config = dict(
    n_layer=25,
    d_model=320,
    n_head=4,
    n_kv_head=4,
    head_dim=64,
    d_mlp=1280,
    vocab_size=8192,
    activation='tanh_gelu',
    norm='layernorm',
    norm_place='pre',
    norm_eps=1e-06,
    positions='learned',
    qk_norm=False,
    attn_scale=0.125,
    bias='none',
    tie_embeddings=False,
    parallel_block=False,
    init='normal',
    init_std_qkv=0.0245,
    init_std_o=0.00346,
    init_std_up=0.0245,
    init_std_down=0.00346,
    optimizer='cautious_adamw',
    lr=0.00101,
    beta1=0.95,
    beta2=0.98,
    weight_decay=0.23,
    lr_head=0.00619,
    grad_clip=1.0,
    warmup_steps=412,
    schedule='wsd',
    decay_fraction=0.427,
    decay_shape='linear',
    final_lr_fraction=0.02,
    batch_tokens=65536,
    seq_len=384,
    doc_mask=True,
    train_tokens=366300000,
    steps=5590,
    dataset='wikipedia_en',
)
Each number is 128 + 24 x the weight over its row's rms, rounded and kept within 0 to 255. Layers, rows and columns count from 0. The size above them is the row's rms in percent of the matrix's.

# layer 7 MLP up, 1280x320, rms 0.0387, rows 892-913, columns 160-319
size [129  76 129  95 126 110 121 116  81 120  73 110  59  89  74  75 120  75 124  83 106 155]
[[102 117 113 114 131 136 126 164 133 176 100 134 123 141 138 153 137 158 127 138 103 139 141 119 144 117 107  88 110  97 153 123 128 130 139 157 121 116 131 127 153 116 145 126 142 143 149 116 133 110  98  98 148 103 121 104 115 125 142 124 157 128 175 116 116 114 149  85 109 129  55 149  71 146 147 145 111 134 119 143 127  79  76  95 112 112 142 130 133 207 146 113 116 130  82 104 121 130 159 110 148 135 111 156  85 110 129 141 156 111 144 146 127 148  93 143 108 111 134 142 166 118 112 122 118 149 131 142 109 155  72 111 162 134 121  97 154 144 122 134 156 131 118 135 125 109 172 120 169 120 131 154 148 109 113 140 162 164 112  86]
 [110 150 127 119  93 149 120 131 112 100  98 128 135 123 107 112 128 136 145 113 105 177 130  72 137 129 131 118 129 174 122 178 138  89 133 145 124 145 127 160 138 154 100 127 134 164 149 144 124 101  91 114 165 162 127 158 121 131 117 130  84 140 131 146 117 170 120 134 101 160 147  88 123 105  66 114 177 148 139 118  99  97 142 153 139 138 121  65  88 127 146 132 155  99 134 114 150 104 129 110 141 112 134 127 102  84 155 153 129 130 128 132 122  86 102 118 166  96  83 125 134 141 151 130 159 138 128  85 137 140 142  90 117 146 201 128 121 151 167 136  96 119 144  40 139 150 137 123 140 165 157  86 119 144 113 105  87 132 115 114]
 [ 73 118 122 113 146 134 138 144 118 202 156 127 124 113 137 138 140 146 105 120 117 143 127 133 125 104 106 109 118  85 145 121 112 142 125 143 126 127 112 115 144 126 126  98 139 131 152 108 143  95  99  79 151 127 133 117 118 121 143 133 153 145 166  94 130 106 144  99 106 115  94 143  92 141 147 136 111 147 143 148 125  72 110  98 124 129 135 138 118 199 134 134 112 125 102  94 106 144 150 134 154 131 127 140  83 110 127 144 129 129 147 111 105 144 122 133 102 126 122 125 158 151 118 107 112 151 144 148 121 182  93  95 161 142 127  91 123 140 123 147 166 132 112 129 139 141 155 104 237 144 163 156 143 123 138 144 164 158  93 122]
 [179  82 147 144 122 108 139 128 108 119 149  59 125 119 141 123  91 107 139  99 143 118 163 105 116 151 161 125  98 100 155 112 110 108 142  90 114  99  96 113 171 151 100 149 151 109 124 165 125  98 131 148  51 122 119 133 137 180 118 161  84 116 105 104 115 146 155 120 118  91 119  97 130 105  95 118 111 138  99 131  93 128  96 104 142  95  98 156 148 144 113 147 152  93  74 117 171 129 145 136 127  78 145 124 125 112  89 106 181 133 143 116 100  92 167 125 143  88 114 153 146  98 167 145 134 153 125 124 121 139 118 160 132  79 144 127 145 102 164 123  73  92 119  85 103 133 150 115 143 135 121 139 136 157 149 176 104 116 121 141]
 [ 80 115 127 111 139 135 114 153 153 185 122 130 108 134 138 146 171 143 163 149  91 146 106 122 132 127  98 143 115 113 145 127 123 155 137 144 113 120 133 131 131 140 130 128 130 139 142 109 122  90  93 105 174 130 130  98 104 126 153 120 136 150 152 112 119  65 124  81 115 118 103 151  77 129 165 156  96 137 133 131 150 100 103 103 140 133 142 115 104 206 135  94  92 129 113 123 125 137 164 128 161 138 100 155  76 128 131 153 129 123 145 130 126 145 104 141 106 113 113 143 147 124  84 119 107 131 122 135 128 158  81 103 164 130 109 100 140 148  90 143 169 137 101  99 120 163 163 112 194 119 158 118 152 114 144 146 143 157 130 114]
 [ 94 116 132 153 123 117 121 134  89 141 135 141 103 136 149  60 155 173 141 122 131 147 149 153 103 127 100  94 138 121 128 135 150  97 160 121 145 143 113 139 148 151 116 125 152 173 126 141 124 114 104 125 145 148 131 133 113 106 127  99 160 116 146 130 116 115 127 114 124  88 123 129 136 136  71 187 133 134  94 124 176 165 118 124 121 130 138 160 107 138 116 170 120 115 133 171 109 106 144 137 132 128 127 129 126 137 124 169 116  86 128 126  79 132 118 139 121 131 134 127 143 144 180 126 127 139 123 143 136 142 141  80 123 157  99 111 164  92 108 122 180 119 130 175 131 104 129 168 118 127  98 126 124 116 110 111 151 115 115 137]
 [ 86  80 118 127 118 135 130 153 136 202 142 107 124 125 144 129 153 126 132 135 100 141 125 106 131 138  93 110 148  89 150 128  85 152 110 125 115 143 110  92 136 152 118  99 123 150 156 121 143 125 132  82 140 102 121 114 115 116 170 142 143 139 131  90 113  92 179  64 136  88  99 140  93 150 148 146 113 124 124 149 137  66 110 106 118 130 134 120 106 185 135 104  99 140  97 102 104 121 167  91 140 131 106 159  94 131 119 160 129 126 158 124 132 149  95 141 116 120 135 151 154 128 114 137 135 138 122 138 112 170  69  97 155 124 143 110 140 129 110 125 146 107  95  94 118 160 173 130 214 119 172 113 143 123 141 154 148 132 116 108]
 [121  87 146 141 114 114 127 184 106 148 125 152  85 108 123 150 112 203  95  81 144 145 156 110 142 143 163 126 208  55 150 107 103 117 151  43 128 108 108  93 125  86  98 138 104 146 139 133 126  90 119 140  99 134 181 123 155 120 157 140 144  85 144 126 120  98 152 153 138 101 110 128 121 109 115 117  81  86  96 146 114 122 134 127 124 110 122 141 124 126 129 163 118 117  52 133 167  85 151 129 107 117 109 112 125 153 125 149 140 103 126  87 134 128 122 130 139 121 158  97 156 116 118 140 168 135 152 165 139  96 122  58 144 124 110 104 136 108 127 125 121 119 105 134 124 147 168 143 137 140 114 152 156 130 129 128 195 140 151 104]
 [113 134 125 126 114  78 103 137 153 145 120 175 110 145 131 101 133 112 139 129 135 150 127 111 105 134 147 109 121 113 124 135 125  93  93 161 136 160 128 154 148 139  95 126 149 152 167 125 122 145 116 148 134 145 146 104 129 181 140 111 110 196 125  96 127 152 116 145 127 146 134 143  81 135  93  44 125 146 126 141 103 116  92 132 145 123 118 121  95 142 213 171 118 127 106 132 162 105 178 138 140 112 107 121 150  93 100 109 134 119 102  76 164 105 123 141  97 110 123  96  96 110  93 104 150 135 148 134 113 117 124 102 147 128 127 131 140 157 154 127 153 135 119 108 126 127 149 101 140 135 166 134 146 149 136  75  93 124  99  99]
 [ 84 114 116 103 132 120 126 144 145 204 140 110 113 123 142 134 173 136 132 159 120 146 122  96 135 116 101 125 102  86 153 129  97 146 130 140 128 137 129 121 150 128 120 129 132 143 165 134 127  98  98  70 142 102 133 116 114 123 142 132 149 121 165 105 120 100 134 104 108 136  91 145  75 132 145 122 127 146 123 136 125 103 117  74 113 133 147 153 102 187 129 144  79 152  96  98  98 138 157  87 147 143 116 168  74 114 111 120 165 115 135 135 117 151 103 136 102 126 139 126 176 127 122 120 152 136 139 118 119 143  75  85 153 138 122  87 125 142 123 150 146 135 102 125 121 113 159 135 202 116 158 141 151 130 123 146 154 152 104 101]
 [118  81 117 112  97 115 162 147 113 166 133 125 118 143 137 143 109 108 117 108 121 103 143 114  94 105  96 129 121 167 103 155 161 129 148 134 115  73 116 121  92 133 127 137 114 126 179  95 109 117 153 133 128 107 125 169  67 156 176 138 134 109 146 112 112 124 155 129 158  98 126 178 152 132 160 147  89 128  72 121 141 142 132 113  88 160 139 136 129 116 164  92  72  95 180 126 137 129 125 121 165 143 118 145 103 143 158 191 141 122 140 138 136 127 136 163 129  97 127 214 120 130 110  96 148 105 159 104 117 133 102 122 126 153  61 100 118 134 119 123 160 137 118 181 124 126 135 171 108 150 153 119 116 145 131 155 124 105 142 160]
 [116 129 137 114 115 151 113 119 121 132 142 119 119 152  99 123 140 134  82  86 108 126 110 143 145 136 134 128  99 108 171 139 140 177 139 148 126  35 174 125 163 130  91  86 158 121 139 141 109  69  90 141  89 134 135 142 135 100 120 103 122 140 114 100 118 109 146 121  67 103 106 155  94  75 108 131 126 148 112 147 170 113 104 119 143  94 127 100 116 148  96 114 147 106 110 117 133 186 143 136 183 120  87 126 125 108 153 118 151 128 146 121 142 131 118 124 120 125 132 104 173 132 140 141 104 120 120 124 102 154 145 145 148 115 147 138 146 100 152 119 190 117  74 132 103 145 125 120 178  86 108 125 125 122 131  84 117 149 114 104]
 [121  95 147 128 102 136 149 119 127 164 148 137 129 183 131 118 126 101 124 158 126 152 129 137 141 151 110 152 126 113  71 164 174 139 117 122 165 105 119 109 133  92 154 122 137 144 148 123 104 136 174 155  97 145 129 163 107 181 159 125 113 118 104  89 105 129 144  72 191 138 118 129 140 133 164  98 140 126 125 129 101 173 133 113 144  95 142 123 124 117 130 138 161 109 146 117 173 155 128 142 140 150  98  97  89 129 137 171 103 127 178 164 144 134 113 146 125 120 118 193 130 115 112 114 148  97 117 152 117 144 127 134 154 112  81 138 129  95 101 141 143 129 130 120 151 116 112 186 114 142 132 106 125 146 134 145 124 148 123 141]
 [141 128 166 140 115 133 134 115 162 130 126 129 128 166 132 126 177 173 165 130  93 104 118  95  91  69 133  86  94 113 111 174 113 125 117 125 116 140 133 117 102 116 120 122 109 134 131 120 126 124  91  99  71 130 121 119  85 145 111 130 139 129  97 150 177 139 100 119 138 171 144 110 112 116 111  92 126  94 164 143 124  95  98  89 178 164 123 116 184 135 117 104 117 151 126 113 132 135 125 161 115 171 127 148 115 121 125 128 112 108 151 154 110 139 116 101 134 157 116 131 136 115 104 166 150  96 111 160 124 101 108  91 131 142 119 138  69 146 206 130 150  96 120  85 137 140 120 120 131 148 133 107 122 125 101 169 152 166 127 172]
 [129 103 129 115 137 125 126 133 159 147 152 146 148 145 153 166 168  96 106 109 119  87 114 135 108  91 120 163  94 161 125  64  86 137  98 166 121 161 125  98 147 112 131 145 101 131 138 141 121 111 104 135 178  88 148 122 117  89  84 105 135 123 158 142 127 136 138 122 148 107 116 100  93 163 138 158 112 113 170 139 145 100 132 104 152 136 114 152 165 125 105  73 157 137 125 100  99 149  98 110  90 170  90 155 100 151 160 150 119 127 154 133 109 126 130 127 130 138 117 164 129 135 127 113  94 102 130 141 147 133 107 122 141 108  94 108 128 105 142 115 114 131 143 136 137 198 121 119 129 106 134  77 125 125 162 139 165 119 113 142]
 [164 141 145 150  82  98  65 149  92 137 110 154 105 154 105 147  83 153  70 112 124 145 117 115 145 130 133 101 162 161 165  81 108  99 155 141 105 127 148  99 127 154 129 132 141 128 122 111 124 170 100 175 162 124 118 160 147  86 102 140 139 132 102 140 120 125 143 143 135 108 136 111 136 116 161 114  89 160 163 154 126  92 125 155 115  75 153 137 102 119 165 138 132 119 108  91  73 137 142 133 106 111 103 126 128 149 135 187 101 108 121 158 103 141 130 109 147 107 107 102 118 156 173 207 104 125 123 153 159 117 107 140 122 125 126 123 149 101 138 132 105 143 120 137 123 138 158  94 133 121 124 138 123 126 137 139 152 121 102  94]
 [ 75 119 106 116 118 153 124 121 149 177 137 125 107 124 145 157 154 142 146 161 117 153 124 141 126 109  96 136  97  97 152 135 107 143 127 127 128 122 154 107 133 145 107 128 139 114 139 112 150  97  87  89 136 127 137 119  90 118 137 110 139 142 138  98 141 100 153 110  95 126  68 135  80 149 156 140 122 135 107 149 120 106 103  92 135  99 149 137 133 194 133 110  99 117  95  94 143 142 171 105 186 134 112 132  81  88 106 146 141 120 151 126 153 149 110 129 102 118 134 123 160 146 136 135 108 159 124 122 105 165  94 116 160 132 132  70 135 125 121 153 158 126 126 127 137 141 190 159 200 112 143 168 142 103 122 182 161 156 119 104]
 [133 155 106 124 116 140 173  86  94 134 104 126 126 105 157 111 123 132  99 146 149 149  93 131 181 108 113 101 144 134 113 104 146 116 100 167 106 119 160 101 131 114 130 153 116  97 133 124 105 130  89 138 123 138 172 105 133  98 129  96  98 153 124 128 134  58 122 109 129 110 122 178 159 122 169 171 157 136 140 136 135 137 167  98 119 122 174 134  97 142 106 110 121 111 170 153 133 109  98 105 108  86 114 138 127 113 142 118 137  81 141 108 130 122 145 156 133 119 107 162 130 110 126 159 101 141 151 112 113 136  96 110 128 110 117 123 120 135 144 137 173 152  82 154 155 162 166 131 119  85 145 136 128  81 108 164 145 131 129 125]
 [ 70  90 111 101 136 143 111 145 167 176 129 110 120 134 148 131 137 141 125 120 107 151 140 129 108 116 120 113 144 113 143 117  98 141 113 111 128 130 130 127 139 145 116 124 121 138 175 118 145  87 108  85 170 114 105 105 117 129 144 140 139 143 136 120 103  96 131  70 102 105  95 139  94 163 153 132 115 137 142 142 125  61 112  94 139 111 163 128 100 192 152 126  84 138 111 124  87 121 155  99 152 117 103 148  75 126 134 164 137 115 144 149 114 142 102 145 106 134 127 139 161 116 126 131 137 138 146 123 112 161  87  82 145 130 134  94 109 150 108 130 163 118 104 127 110 124 168 125 185 124 160 136 142 151 121 173 139 150 124 119]
 [100 106 118 123 125 145 130 111 140 114 148 161 146 122 139 109 132 149 110 145 152 142 138 130 181 138 119  75  95 127 146 135 127 124 130 153 109 112 185 108 125 141 167 155  91 174 155 143 121 134 101 100  84 108 138 105  98 163 132  91 116 125 130 131  39 104 127 120  91 121 136 113 145 110 115 116 102 144 102 131 128 159 125 104 124 158 114 115  89 148 114 154 132 116 140 120 110 149 171  76 136 136 129 122 138 125 140 139 132 109 136 151 123 122 139 136 123 124 131  76 114 113 110 126  71 101 127 105 123 115  89 171 131 156 140  87 131 166 135 135 106 108 105 125 160  83 120 149 140  97 128 164 115 160 106 121 147 134 126 109]
 [126  87 130 140 121 157  97 178 133 150 149 104 141 117 140 146 127 146 112  94 121 134 101 132 170 148 154 166  96 103 105 168 160 131 100 155 152 134 147 141 131 157 163 126 123 104 110 165 137 124 137 135 125 146  75 122 104 105 152 130 133 150  80 123  88 138 126  88 159 141 126 106  97 134 151 105 112 115 161 132 120 125 105 150 133 107 131 158 171 156 145 167  98 120 111 140 155 121 189 151 124 142 103 154  96  98  93 103 168 130 145  78 151 153 134 141 120 111 104 156 122 119  94 137 115 117 149 133 110 136 161 111 123 101 148 140 105 137 162 119 121 122 101  95 136 138 155 113 140 132 106 142 137 165 126 144 121 103 135 101]
 [131 167 104 123 137 134 123 142 137 148 134 130 111 128 146 123 197 137 188 134 107 182 153 160 105 132 163 163 119 127 105 101 132 138 103 161 120 105 166 139 127 151 101 135 154 144 107  94 124 122 133 131 168 119 136 121 161 133 128 104 134 128 131 150 176 152  91 155 135 169 118  80 126 168 135  98 109 138 149 116 129 164 163 144 157 143 142 154 139 144 120 120  97 115 146 120 100 105 130 120 119 153 127 136 153 119 164 106  96 134 126 141 157 128 121 132  95 142 100 141 125 105 145 142 116 130 154 147  84 171 138 103 128 111 147 110 147 171 115 132 132 168  81 114 128 126 141 154 129 119 161  81 123  78 106 146 127 141 121 100]]
# layer 7 MLP down (transposed), 1280x320, rms 0.024, rows 892-912, columns 160-319
size [114  74 145  95 119  89 145  93  88 121  78  85  67  99  85  76  62  79 135  91 104]
[[147 130 167 148 149 133 148 134 139 103  86 133  99  91 106 115 128 118 109 103 113 156 109 114 149 140 127 116 141 183 127 135 123 132 148 134 177 123 112 140  87 123 127 107 169 136  89 125  85 172  94 151 130 162 163 149 148 148  84 114 147 129 132 168 151 131 155 139 116 147 177 127 112  96 146 147 172 166 126 171 141 141 128 106 141  89 139 165 137  65 104 101 144 137 171 179 126 135 118 167 148 150  87 109 130 123 129 125 143 150 150 117 161 122 149  97 114 135 139  99 123 150 152 161 117 136  83 157 155 133 146 137 106 110 135 160 162 127 106  70 134 121 170 153 138 114  94 135  34 118  78 132 111 140 100  93 133 107 124 136]
 [161  99 138 141 154 103 123 111 144 162 157 132 110 128 144 125 133 131 117 149 146  82 133 194 123 137 116 167 138  96 122  61 109 143 132 133 139 108 131 104 102 100 133 112 114  94  99 108 135 150 135 134  94 103 129  87 139 125 139 141 173 140 109  94 138  93 142 115 161  62  92 167 130 143 186 131  81 105 110 128 156 159 124 108 116 119 139 195 160 122 126 141 114 151 141 142 115 133 116 121 113 151 107 111 154 182  83 102 144 131 132 116 150 172 153 125  98 153 164 134  96 104 102 124 111 119 140 163 118 107 112 172 134 114  83 117 130 102  95 130 170 111 123 178 119 113 109 142 106  95 100 157 139  98 145 156 149 130 149 139]
 [157 122 184 160 128 115 127 116 148  94 124 123 102  92 112  87 116 134 106 112 109 129 119  82 152 116 150 124 142 172 140 123 140 162 134 119 157 152 139 139  97 127 141 104 157 115 106 136  93 116 102 127 120 155 166 140 137 171  88 131 139 131 134 137 152 123 128 142 110 140 144 103 166 129 132 137 162 179 110 132 142 154 147 134 141 117 134 165 147  74  81 111 154 128 157 143 113 150 115 157 105 161  92  75 149 106  96 125 140 160 136  96 129 128 191  67 119 153 147 141 126 135 131 157 127 134  96 115 159 138 143 132 100 111 147 146 179 150 143  64 105 122 150 168 142 126  73 132  47 151 118  99 127 145 145 110 138 123 104 155]
 [ 79 109 139 107 137 162 126 140 111 133  96 117 156 157 147 165 118 134  75 138 123 146 151 112 116 112  98 125 159 133 119 124 136 168 137 142 136 149 115 118 100 111 149 117  93 146 122 125 110 157 113 104 170 139 102 132  95 122 139 109 122 126 145 182 113 132 131 152  89 159 135 168 116  98 139 144 121 111 128 127 159 126 116 147 108 158 122 118 134 125 128 112  81 140 165 130  90 158 121 133 130 139 112 162 148 140 171 120 127 139 148 122 154 110 102 131 103 124 150  93 124 115  73  96 117 106 150 144 144  98 125 132 131 176 114 182 162 123  95 130 151 139 151 153 135 103 100 132 174  96 102 126 147  85  92  87 168 120 145  88]
 [136 160 166 122 124 125 161  92 144 115 114 127  86  95 101 135 118 159 123 126  98 149 123 114 180 160 130 138 120 126 118 140 156 148 167 115 127 131 171 124 107 139 133 119 151 134  78 138  99 139 110 131 151 151 158 128 136 147 101 131 127 133 117 181 142 106 101 137  60 123 170 125  95  99 143 138 170 152 105 147 148 154 130  95 131 122 135 123 117  88 122 120 139 121 161 147 101 140 141 166 130 141  73 111 191 109 162 138 134 178 148 119 162 127 144  85  99 131 129 129 114 119 122 128 103 103  75 125 155 136  95 163  92 116 141 151 165 133 100  77 172 118 140 143 151 153  94 112  15 119 114  90 142 129 145 106 110 140 145 153]
 [160 150 131  94 132 153 158 147 112 120 117 113 138 107 109 138 132 102 116 139 146 127 121 108 117 108 149 156 126 173 135 116 131 150 102 132 119 143 159 156 115  94 151 120  95  69  94 120 130 134 172 112 124 119 123 132 151 123 119 156 137 150 134 114 170 126 139 130 126 162 124 146 113 127 179  80 139 127 165 120  77 115 154 152 108 146 114 128 154 135 152  52 136 131 123  61 153 153 109 126 110 147 112 143 108 134 140 100 141 170 124 137 160  94 138 118 150 142 149 100 161  90  93 132 135 123 128  98 110 118 115 135 152 102 149 118 110 159 132 145  88 170 113 102 111 152 112  90 164 109 159 109 130 130 124 130 101 156 161  94]
 [143 145 152 123 113 105 145 102 126 125 115 121  92 106 106 105 127 137 105 116 119 169 100  93 148 126 141 123 142 142 107 132 119 184 158 120 120 170 137 136 123 149 149  86 161 130 105 119  86 171 108 134 121 149 169 137 136 157  99 125 127 124 107 151 130 115 148 133 123 114 183  89 127 136 142 165 160 152 116 172 120 135 141  94 136 113 137 144 126  59 104 123 126 120 148 165 127 144 124 150 112 132  71  71 147 114 135 114 115 136 167 120 152 127 150  78 115 102 142 140 150 134 145 131 137 122  93 135 132 129 136 130 111 110 143 148 152 106 115  72 126 115 132 160 170 150  99 142   0 117 135 130 121 144 141 103 127 101 131 157]
 [116 110 127 136 155 181 161  84 113 100 122 105 162 163 133 136 129  97 124 147 139  84 115 141  92 121  95 117  70 114 117 165 154 184 147 161 147 142 149 100 107 109 149 130 125 131  95 143 138 125  83 135  98 139 122 133 116 130  84 164 121 143 121  87 106 128 157  90 108 157 131 126 127 146 141 135 172 160 103 113 127 139 131 106 105 130 112  97 133 116 140  99 140 153 159 109 115 172  74 142 160 124 108 117 106 114 104 147 151 114 129 126 118  92 161  96  99 107  91 162 129 102  96 117 124 125  84 132 119 124 144 190 102 108 130 143 156 148 124 130 140 111 186 125 134 137 100 124 150 123 128 132 118 135 166  84 117 132 144 147]
 [132 117 126 126 147 167 163 118  99 127 119  80 117 105 129 149 121 136 131 121 119 114 106 148 157 117  97 142 148 126 130 124 131 142 153  99 106 108 138 106 110 132 167 113 104 111  75 130 143 109 130 112 119 104 126 151 129  85 124 156 135  66 119 163 133 102 143 118 149 127 118 107 162 124 153 196 135 122 117 131 150 146 149 101 101 126 151 145 141 103  62  99 119 126 136 118  97 152  66 120 118 136 153 143  99 163 175 145 115 123 141 174  93 164 133  99 144 117 118 176 171 142 139 143 107 126  99 133 139 132 132 158 106 131 132 133 135  88  82 141 119 113 137 149 135 147 110 156 149 128 111 115 107 108 117 188 159 137 161 163]
 [145 146 181 132 131 125 139 120 161 128 151 129  79  75 114  91 138 128 113 133 128 186  82 112 166 144 137 151 158 150 120 109 135 139 148 114 170 141 108 130 105 130 144 110 158 138  91 109  86 124  90  93 155 150 168 139 129 171  96 123 127 132 161 158 130 143 142 137  96 135 168 123 123 124 138 141 175 179 108 143 138 143 142 110 107 110 144 173 111  70  92 121 155 121 168 166 144 147 124 172 130 144  85 100 152 119 122 116 134 139 138 108 146 125 162 114 108 129 121 105 132 149 136 142 142 136  80 126 148 135 134 126 104 124 147 166 147 143 135  72 106 107 132 164 156 158  86 159   8 120  91 131 132 140 114 113 122 109 136 136]
 [126 187 153 138 142 146 100 125 141 112 115 127 136 122 119 116 136 145 152 143 142 171 104 149 174 138 161 113 130  98 155 105 105 125 122 133 131 177 148 135 158 141 122 112 142 123  88 162 148 126 129 113 139 145 126  91 177 102  76 133 112 150 105 150 137 137  84 107  78 169 124  76 106 118 106 127 159 143 156 144 127 112 108 140 154 106 127 129 119 132 115 146 168 166  74 121 143 143 132 144  99 116 133 112 156 116  84  64 109 133 137 111 123 155 125  93 119 132 111  48 146 128 146 134  97 154  85 155 134 120 133 150 129  94 173 168 139 143 143 138 122 104 148  81 118 133 120  87 160  99 101 131 141 118 111  92 112 154 142  98]
 [145 127 137 128 106 169 106 143 112 146 108 119 126 111 135 120 121 160 101 126 162 168 109 176 169 135 139 151  96 151  80 143 162 122 116 142  97  95  86 153 118 132 154 126 148 123 112  92 114 119  97  97 156 102 164 123 114 154  66 122 152 107 119 179 138 124 141 140  88 142 120 112  74 131 124 106 126 132 121 141 133 139 104 117 139 130 127 152 167 107  95 133 106 104 158 115 142 132 108 147 113 171 123 179 131  99 143 154 105 155 139 137 118 131 133 131 167 156 120  77 139 144 109  90 144 101 135  96 110  98 125 107  67 131 126 177 101 147 153 116 117 124 173 136 134 145  99 150 152 133 128 126 136 129 146  66 143 102 159 159]
 [124 159 117 138 156 123 126 145 122  98  93 109 126  84 131 140 130 150 140  94 118 111 122 113 132 104 140  99 127 139 182  83  76 112 125 134 100 141 125 142 120 170 104 139 127 114 106 144 148 116  89  91 167 108 122  88 138  97  99 146 144 117 165 160 165 132 117 165  49 115 133 137 107 126 105 141 133 134 116 142 165  98 113 155 100 164 133 138 131 162 149 103  88 132 129 148  86 107 133 124 127 108 144 176 162 135 118  79 164 137  84  94 117 126 152  96 124 125 118  56 133 131 132 142 112 158 133 114 132 118 109 128  95 148 149 115 127 163 151 124 132 121 135 131  80 135 141  72 163 114 128 142 139 118 105 116 121 120 135 116]
 [117 123 104 119 135 118 114 125  98 129 117  98 124  93 116 118  87  67  93 112 170 164 137 171 152 191 128 158 152 142 137  79 128 115 126 145 137 112 116 138 149 158 113 109 154 123 112 132 128 137 160 151 200 128 146 125 146 112 141 133 132 147 186 100  65 110 156 144 122 103 123 137 128 140 151 147 117 151 100 112 126 159 154 161  66  93 145 134  93 118 144 140 124 109 139 155 127 107 127 116 134  94 141  99 153 135 107 120 122 160  82 115 152 128 138 146 131 119 136 135 121 123 152  86  97 149 146 111 133 166 151 175 124 119 145 111 180 110  47 129 127 170 154 128  98 113 138 139 121 107 110 117 132 130 152 100 127 109 130  92]
 [124 146 127 151 133 163 125 118  95 118 125 111 113 119  99  79 113 144 155 157 141 166 140 105 144 170 136 101 164  89 139 201 155 113 160  78 126  92 128 151 130 151 101 130 164 124 109 102 136 140 149 118  90 154 112 121 148 166 167 130 118 124  86 123 148 142 116 124  99 158 142 159 174 113 128  91 152 130 112 104 115 149 128 134 104 135 119 102 125 144 137 155 100 113 129 133 173 120 154 149 161  90 174  99 149 102  97 103 133 125 100 156 146 140 127 138 118 129 138  85 133 132 117 135 154 138 131 135 103 125 147 137 108 157 126 153 121 151 115 126 144 132 121 122  97  77 144 135 133 144 127 150 125 134  97 123 100 133 136 123]
 [ 87  91 112 103 145 168 158 111 161 124 135 101 144 109 156 120 177 122 188 165 143 111 138 141 111 139 108 149  75 113  86 172 142 155 106 116 141 124 106 118 131 104 140 121  94 134 154 143 128  87 161  88 105 123 142  89 124 169 161 113 121 119 161  99 138 126 124 127 131 138 106 134 127 136  98 136 159 101 113 124 127 163 150 107 138 185 135 102 143 136  97 150 124 148 153 156 172 116 104 125 158 165 148 145 112 119 131  74 152 134 141  79 151 106 125 155 115 136 149 144 146 101  83  71 162 116 131 104 108 147 155 121 157 137 130 129 114 140  99 119 145 126 134 126 125 122 128 165 133 131 136 118 130 125 113 136  91 130 150 171]
 [128 164 166 155 115 132 154  91 112  92 158 113 119 137 105 148 135  63 124  92 113 127 113 115 128 165 146 132  99 152 125 148 142  89 124 110 148  97 139 138 100 137 138 118 154 137  93 122 100 152 147 161 104 162 151 150 158 167  86 148 116 120 114 144 121 134 165 137 125 123 136 129 154 102 119 124 171 154 123 164 125 204 193 146 128 136 142 124 128  84 107 105 144 120 183 147 142 160 116 121 135 157 115 102 151 111 129 110 122 150 116 127 169 114 166 109 168 135 169 127 122 144 146 140 120 130 100 136 136 116 131 189 133 126 124 169 129 138 125 114 108 106 126 175 151 141 104 134  42 121  94 121 130 134 126 106 121 130 130 136]
 [112 102 155 117 132 112  66 167 155 129 156 161 130 161 100 144 129 126 147 126 127 112 148 131  92 148 147 159 111 104 162 154 132 126 138  87 137 143 103 143 130 129 121 108 145 146 135 126 140 136 163 109 142 118  70 136 104 152 127 163 158 112 119 145 116 182 134 136 124 137 127  83 106 110  92  79 101 125 110 128 130 109  81 153 139 143 106 123 137 108 144 147 131 135  98 110 121 144 147 141 178 178 129 119 111 131 119 149 118 179 118 143 125 144 104  87 115 145 152  88 131 136 124  88 152 101  96 153 140 116 149 149 132 153 143 130 119 113 114 127  88 101 165 129 102 103  93 126 176 166 126 132 126 161 120  93 101 126 137 122]
 [144 150 147 128 117 126 141 119 122 116 108 110  77 105 115 105 135 122 115 133 129 184 104 100 159 128 142 116 130 153 110 122 126 192 146 124 110 160 147 131 108 161 136  88 152 132 118 117  89 136  85 104 144 128 172 141 135 157  97 127 130 134 129 163 139 125 130 127 130 144 145  97 108 143 169 148 178 190 113 160 129 121 123  78 137 104 160 143 139  93 101 125 110 130 148 140 137 142 162 163 136 133  50 111 156  97 125 109 135 137 132 123 135 133 149  83 115 118 149 125 180 120 167 113 144 117  82 118 132 124 148 122  97 102 165 124 143 124 114  63 141 129 140 159 157 146 102 173   2 115 121 118 137 146 115 118 120 129 133 152]
 [156 140 130 134 135 147 118 161 119 144 119  99 115 133 109 142 140 132 138 120  95  94 114 121  83 136 140 186 179 125 122 130 120 120 143 104 130 130  75 150 143 108 100 104 149 100  88  94 130 108 146 162 152 137 110 154 149  72 113 158 152 134 136 125 191 125 128 135 193 136 112 152  98 131 154 126 149 113 154 140 133 107 140 141 139  92 130 141 138 105 138 118 104 138 116 130 154 110  99 162 123 128 131 151 100 155 101 107 136 143 130  96 143 137 100 133 136 125 129 168 138 139 149 131 185 137 127 155 136 153 142  88 113 108 104 160 132  89 121 132 163 125 159 130  95 144 113 106 109 152 122 102 139  92 150 119 115 137 123 143]
 [134 142 130 106 137 102 155  99 130 109  98 136  99 139 151 141 101  94 131 163 121 131 140 128  95 145 102  69 169 156 139 107  99 134 132 118 112 124 117 130 122 125 104 106 119 142 144  96 133 133 121 109 124 116 195 123 121 147  90 130  98  89 183 145 160 135 143 158  95 139 107 124 131 127 122 140 131 133  85 127 120 111 176 148 112 178 136 112  81  92 125 119 150 124 149  92 102 149  72  94 148  82 131 107 157 152 154 152  60 107 116 175 119 124 108 104 131 148 137 105 127 130 119 106 129 120 118 116 155 115  82 137 154 173 130 113 125 123 101 134 140 132 145 152 141 119 110 146 149 116 140 108 173 108 122 121 135 131 141 145]]